Weights of a small GPT-style language model, trained from scratch on English Wikipedia: 24 layers.
Each number is 50 + 12 x the weight over the matrix's rms, rounded and kept within 0 to 99. Layers, rows and columns count from 0.

# layer 7 attention output, 64x64, rms 0.155, rows 0-50, columns 0-63
49 45 71 53 67 55 60 39 34 39 48 38 63 39 78 44 22 76 51 62 40 47 57 63 50 23 52 28 42 77 60 57 50 36 53 35 54 60 42 58 38 28 52 38 59 54 69 32 39 58 67 61 46 41 52 72 34 66 52 52 39 51 61 72
48 62 48 50 53 43 59 58 52 51 46 50 53 47 49 55 51 51 60 61 57 47 55 41 58 32 55 45 53 52 39 65 57 46 45 55 41 38 56 68 40 34 34 62 67 48 59 65 50 69 48 56 55 49 30 63 26 43 22 51 51 51 56 48
47 45 34 46 36 60 42 50 72 37 53 29 63 27 50 45 50 47 45 69 49 37 65 65 53 55 27 69 31 63 53 45 67 62 65 64 53 46 62 45 42 69 39 53 50 41 51 39 50 65 47 61 52 72 70 53 55 17 54 44 46 41 61 50
68 43 63 44 42 52 50 59 57 51 53 62 55 66 42 34 51 47 61 44 36 48 63 46 78 33 48 53 46 37 32 35 29 44 40 39 47 24 51 52 17 32 26 15 42 74 41 67 41 47 64 49 44 33 58 42 41 46 53 58 38 32 30 53
42 37 42 63 57 60 64 52 60 48 43 63 68 55 51 51 44 57 53 29 40 28 41 68 43 52 45 75 46 45 64 60 59 45 67 39 62 67 41 45 50 46 49 57 54 54 60 11 66 54 53 56 45 55 47 51 38 47 47 39 50 59 44 42
57 25 54 38 51 39 52 71 62 64 46 26 53 44 52 53 66 59 68 31 50 49 45 70 50 26 53 28 32 47 50 52 46 55 39 33 58 73 39 66 59 34 38 62 52 66 47 47 53 48 36 38 66 29 61 37 38 34 42 25 55 59 43 48
51 50 60 61 62 56 52 59 68 30 66 42 64 47 56 63 56 22 49 26 70 62 46 49 56 60 66 46 47 55 72 57 54 37 47 65 51 38 59 31 58 54 52 69 49 51 38 46 42 47 68 31 47 53 64 41 68 50 60 62 39 42 63 46
58 44 58 15 79 60 61 87 27 49 38 36 54 54 48 34 40 65 32 41 31 62 47 54 62 46 36 65 43 35 42 50 58 43 62 36 48 82 57 63 48 29 56 74 45 73 69 59 46 42 72 56 52 46 61 39 42 63 67 60 79 51 44 40
20 26 57 33 62 41 62 21 66 59 48 60 38 45 65 39 39 39 57 33 60 43 47 49 63 64 38 46 53 45 54 43 74 31 28 54 50 63 59 27 48 36 73 42 45 37 48 50 54 44 61 39 43 43 55 57 58 35 61 64 50 59 73 72
45 56 52 72 49 57 48 56 34 49 31 46 40 37 61 38 52 53 44 60 38 48 41 61 40 49 36 45 67 37 62 33 36 45 42 58 48 56 47 41 49 42 50 55 52 56 42 44 61 51 36 31 50 60 54 57 64 51 46 58 50 25 72 42
52 46 49 55 75 40 39 46 29 48 59 57 58 71 43 80 55 41 52 50 53 72 61 45 28 60 44 57 49 53 55 41 42 56 50 62 55 54 42 49 69 60 42 61 35 57 57 40 48 54 45 29 57 58 48 57 34 48 53 47 45 55 61 59
22 79 47 42 49 26 31 49 49 32 54 50 48 28 32 59 45 41 42 60 54 53 39 64 61 47 56 60 39 32 53 61 59 79 53 55 48 57 35 48 60 47 46 73 64 43 32 51 29 70 54 31 38 46 43 53 40 33 43 46 42 69 52 61
34 36 44 59 35 63 37 51 47 64 70 49 36 42 60 53 41 42 32 44 25 54 61 51 56 69 37 43 58 32 36 48 77 37 42 75 36 46 51 37 57 59 67 55 56 61 65 39 29 48 47 51 37 38 34 63 75 46 51 32 49 53 51 17
40 31 65 51 55 63 60 59 40 47 42 32 57 41 58 28 28 64 64 65 60 33 49 48 72 54 43 53 64 48 43 45 41 28 33 49 59 50 47 67 53 50 50 57 49 43 57 49 36 35 58 52 49 43 63 70 37 66 59 59 61 52 56 54
77 46 60 29 31 39 45 54 32 41 60 74 55 60 48 52 51 44 58 32 60 65 62 50 56 54 72 39 40 53 29 41 50 73 61 35 51 45 52 57 53 53 68 49 43 39 24 52 35 51 66 41 36 48 61 39 47 57 52 46 61 55 34 67
30 40 58 66 72 58 40 66 62 44 64 62 47 58 31 36 52 58 52 40 47 54 26 56 31 54 46 59 62 66 37 55 56 51 32 43 53 46 51 55 49 49 33 69 39 47 53 57 52 33 58 78 52 46 37 41 48 45 63 46 57 45 31 67
42 52 60 36 53 72 52 53 54 41 35 48 40 32 44 61 76 61 49 68 57 62 64 60 55 80 44 57 40 52 42 49 49 37 49 41 40 51 48 45 50 63 61 41 47 33 60 71 48 47 52 58 66 66 58 49 55 37 62 41 42 56 31 39
46 50 27 69 57 40 40 50 34 51 48 50 44 51 75 39 46 27 73 70 60 25 37 41 47 56 31 70 28 28 56 43 52 36 45 34 66 43 42 56 46 35 29 61 59 55 43 59 46 44 50 64 53 50 60 63 77 44 45 49 29 35 58 48
28 69 63 36 36 30 42 57 40 60 63 40 61 43 51 55 15 50 37 43 42 52 48 40 44 42 47 56 39 51 59 56 45 57 57 33 53 63 53 56 51 42 52 55 55 54 53 47 41 47 52 63 33 50 52 52 63 44 68 64 41 72 42 28
46 50 56 51 59 54 42 43 50 69 60 51 39 62 56 62 54 43 34 59 63 42 41 66 53 59 60 53 60 57 44 38 65 61 41 43 64 44 53 64 70 42 42 46 30 55 48 36 34 69 44 48 37 22 55 59 45 45 39 50 32 69 43 54
50 46 40 49 65 51 33 25 51 61 30 54 57 69 37 59 74 56 47 45 47 54 52 48 64 54 66 45 55 40 55 44 47 52 67 62 56 43 32 44 49 65 56 35 46 56 45 54 52 58 79 52 58 60 63 36 66 52 45 52 61 47 56 49
69 65 64 54 51 65 61 72 53 36 50 50 57 30 67 52 63 54 43 58 62 44 42 41 56 43 67 59 50 53 36 61 78 68 48 53 41 40 61 51 29 38 49 38 39 36 49 45 63 43 48 68 68 55 70 38 31 58 63 77 27 54 40 56
66 53 49 48 41 74 58 52 57 42 67 62 58 51 49 38 70 44 43 54 40 62 29 49 50 66 74 51 41 52 55 64 69 60 52 56 34 48 60 49 42 44 58 60 38 33 38 47 52 65 43 35 41 43 52 55 36 66 38 50 71 31 64 70
55 69 26 55 70 49 52 40 76 80 50 71 47 55 44 49 58 53 46 45 37 40 31 54 44 58 20 66 56 57 70 48 32 43 51 69 63 36 36 46 48 59 81 55 31 39 63 48 46 50 31 56 58 57 68 41 56 56 55 24 46 27 39 58
65 60 47 40 48 54 39 36 34 34 44 71 78 46 42 58 60 75 41 73 38 48 64 36 38 48 53 43 35 53 54 48 42 41 62 62 51 54 33 62 52 63 63 44 37 60 44 31 38 54 66 66 62 64 68 56 36 34 60 62 52 61 51 38
44 34 48 69 50 49 72 38 56 49 56 40 66 13 45 58 50 75 68 72 45 35 61 67 68 28 64 43 67 54 58 38 55 55 51 70 54 40 41 50 57 57 41 55 51 40 56 23 36 53 60 60 58 52 60 44 54 43 34 36 45 48 58 57
49 47 54 38 52 57 33 55 51 58 51 47 34 50 43 55 40 54 47 61 43 57 40 51 66 41 65 51 66 39 33 44 51 53 40 60 47 70 37 43 51 48 57 39 43 47 49 73 46 44 59 56 34 34 44 36 52 60 56 44 60 63 47 51
44 67 61 60 57 53 49 55 50 54 27 64 46 27 49 43 61 54 52 55 29 42 43 25 55 55 48 27 60 42 43 70 13 46 42 63 64 60 57 45 46 65 59 43 53 46 34 51 41 24 52 42 36 51 50 41 17 49 60 67 50 53 58 40
44 41 69 46 47 66 41 67 54 70 45 55 68 50 64 54 32 55 49 65 44 48 60 40 31 57 60 49 54 55 37 48 62 51 60 47 49 58 61 18 38 49 49 57 60 32 69 52 35 36 53 49 63 54 47 47 34 62 33 25 25 57 45 55
20 50 79 50 66 62 47 63 48 24 43 60 39 33 67 34 48 39 52 41 18 61 56 29 30 48 37 38 40 31 67 53 48 71 22 35 52 62 57 34 49 44 42 53 54 32 42 76 52 39 55 49 36 52 58 39 53 50 52 48 56 21 49 49
61 62 70 44 38 69 46 54 42 32 52 34 51 35 50 45 49 49 43 29 50 65 48 39 52 62 61 54 50 54 56 38 57 38 55 31 38 45 37 37 27 40 71 70 55 52 30 48 57 56 64 52 61 46 43 59 45 58 62 72 60 74 47 44
41 49 31 62 51 45 61 57 42 57 41 51 54 53 71 55 43 30 59 47 68 43 43 54 35 65 37 33 54 59 51 52 52 67 49 45 64 61 36 57 54 51 46 72 71 39 50 58 60 34 70 54 39 56 60 40 28 48 50 33 48 48 46 70
30 49 61 52 34 48 60 68 56 53 63 48 49 60 50 42 64 59 52 48 48 47 71 59 65 61 46 63 45 36 65 43 50 66 51 49 52 54 40 45 45 45 58 50 40 61 47 52 46 64 41 60 48 57 48 37 48 61 60 54 33 62 31 18
33 61 49 43 22 48 57 41 56 30 33 45 44 62 36 52 68 45 61 45 45 48 49 53 38 51 56 40 40 50 45 49 31 57 45 12 59 49 61 40 45 31 62 61 33 46 36 50 64 57 48 27 50 56 44 42 36 42 52 48 56 49 29 47
48 55 39 49 39 39 38 44 54 72 51 51 49 64 31 67 67 57 62 52 82 53 60 42 46 40 45 42 50 58 41 41 55 68 36 50 53 53 59 57 48 52 52 48 32 37 51 42 72 58 42 54 61 63 44 65 47 58 24 27 70 60 69 40
44 43 51 57 38 56 52 43 56 54 57 48 49 48 36 46 38 49 53 14 56 45 62 52 48 28 62 72 41 59 48 50 62 58 51 49 54 68 68 46 59 22 54 49 44 53 60 44 47 39 48 48 59 32 37 33 57 43 53 34 21 60 53 53
39 34 51 59 29 46 55 60 54 36 61 51 55 18 33 31 51 32 32 69 50 66 51 53 41 59 47 47 52 47 56 34 56 47 48 60 64 28 66 57 68 56 36 25 75 46 54 52 72 34 48 67 49 39 27 33 67 59 23 55 73 50 48 48
79 53 59 45 31 40 54 38 54 69 57 66 60 44 46 61 69 68 36 55 65 62 59 41 46 51 70 43 61 51 34 59 48 61 52 45 51 39 48 34 17 54 53 44 56 46 35 47 63 59 67 52 59 48 38 64 54 69 39 47 54 45 77 68
34 52 51 45 45 55 30 57 64 76 39 53 41 69 48 45 31 32 45 59 42 45 58 68 56 70 40 19 70 47 23 51 39 50 40 60 75 70 61 48 35 69 59 48 44 46 41 56 41 62 66 60 40 39 59 48 43 65 43 41 47 33 19 52
45 46 51 23 44 42 57 26 56 60 57 38 50 66 42 61 47 26 43 30 45 64 42 31 47 39 56 52 47 34 40 34 58 44 36 34 60 26 46 48 69 31 44 55 53 50 55 44 49 29 37 52 70 19 33 31 40 26 34 31 41 40 57 73
48 36 66 38 34 55 63 34 51 50 48 36 72 60 56 60 16 51 43 44 55 48 29 37 39 67 55 41 61 42 27 66 41 62 31 49 58 62 51 48 45 35 47 63 55 31 60 47 54 46 34 38 52 45 49 37 37 91 50 50 51 36 33 41
72 62 34 54 37 48 44 39 66 59 48 46 49 60 42 53 52 45 37 51 46 45 44 45 45 39 38 56 81 40 53 47 57 50 61 30 50 48 52 45 37 25 53 66 48 50 68 33 63 66 57 52 70 64 49 59 50 48 48 60 41 50 46 28
79 60 36 48 49 39 59 41 31 60 49 52 56 33 62 49 38 40 50 45 61 47 49 34 37 53 60 48 49 50 71 53 48 57 55 41 35 44 57 22 36 64 17 41 60 38 58 52 41 52 32 58 54 58 38 66 63 65 26 48 61 46 70 44
65 30 67 25 68 70 47 74 50 43 54 51 53 44 53 51 52 43 50 29 47 60 50 45 52 54 42 62 40 62 46 52 33 49 60 50 49 43 42 49 42 42 67 45 56 53 41 39 53 33 39 39 50 37 50 44 50 76 65 71 31 38 54 62
35 69 68 46 55 39 24 42 61 65 44 49 45 41 28 64 47 41 52 40 58 49 53 47 27 52 17 44 38 42 63 40 50 38 29 54 44 66 67 40 50 63 37 50 37 40 40 52 64 43 47 74 41 52 41 43 58 42 52 56 36 58 52 24
35 53 35 48 52 47 35 50 42 50 55 55 49 32 50 34 53 45 39 61 61 78 35 39 46 40 38 51 45 45 45 48 53 40 54 52 70 61 48 50 54 56 12 40 34 69 47 62 69 58 47 46 47 63 64 51 44 40 38 57 49 55 41 42
50 30 58 46 50 49 32 41 62 44 46 53 51 54 28 39 53 28 64 46 41 64 75 58 36 50 48 57 36 67 57 21 35 58 37 60 70 50 45 45 65 56 38 22 59 48 54 44 27 46 49 56 59 47 55 51 47 49 31 54 46 86 45 79
74 67 71 27 82 32 60 50 43 44 45 62 41 48 50 62 31 60 21 62 44 53 58 64 29 52 55 38 61 54 35 67 35 64 58 39 57 67 69 50 32 47 43 57 52 68 34 53 42 55 49 59 52 49 49 44 60 66 50 53 33 44 48 61
59 64 38 39 50 23 75 54 53 63 59 49 57 68 33 52 48 72 37 65 36 56 81 39 40 46 55 41 63 48 38 81 34 61 87 56 65 56 37 70 38 40 11 57 46 60 36 36 53 43 50 49 47 45 45 24 40 48 37 37 56 61 57 35
73 72 50 59 47 51 60 46 48 49 48 45 62 36 59 48 38 38 32 43 66 52 46 44 48 46 58 31 51 46 31 44 42 40 70 47 67 42 60 49 43 51 57 43 49 56 53 40 56 72 31 60 71 57 51 56 61 51 29 51 50 43 55 37
48 34 66 52 52 56 40 48 55 41 57 38 43 46 66 39 61 51 52 55 47 60 31 31 44 55 32 62 38 55 57 60 55 46 65 41 41 18 28 52 62 63 51 49 70 59 54 69 41 43 33 48 63 42 65 45 46 37 61 77 57 39 37 48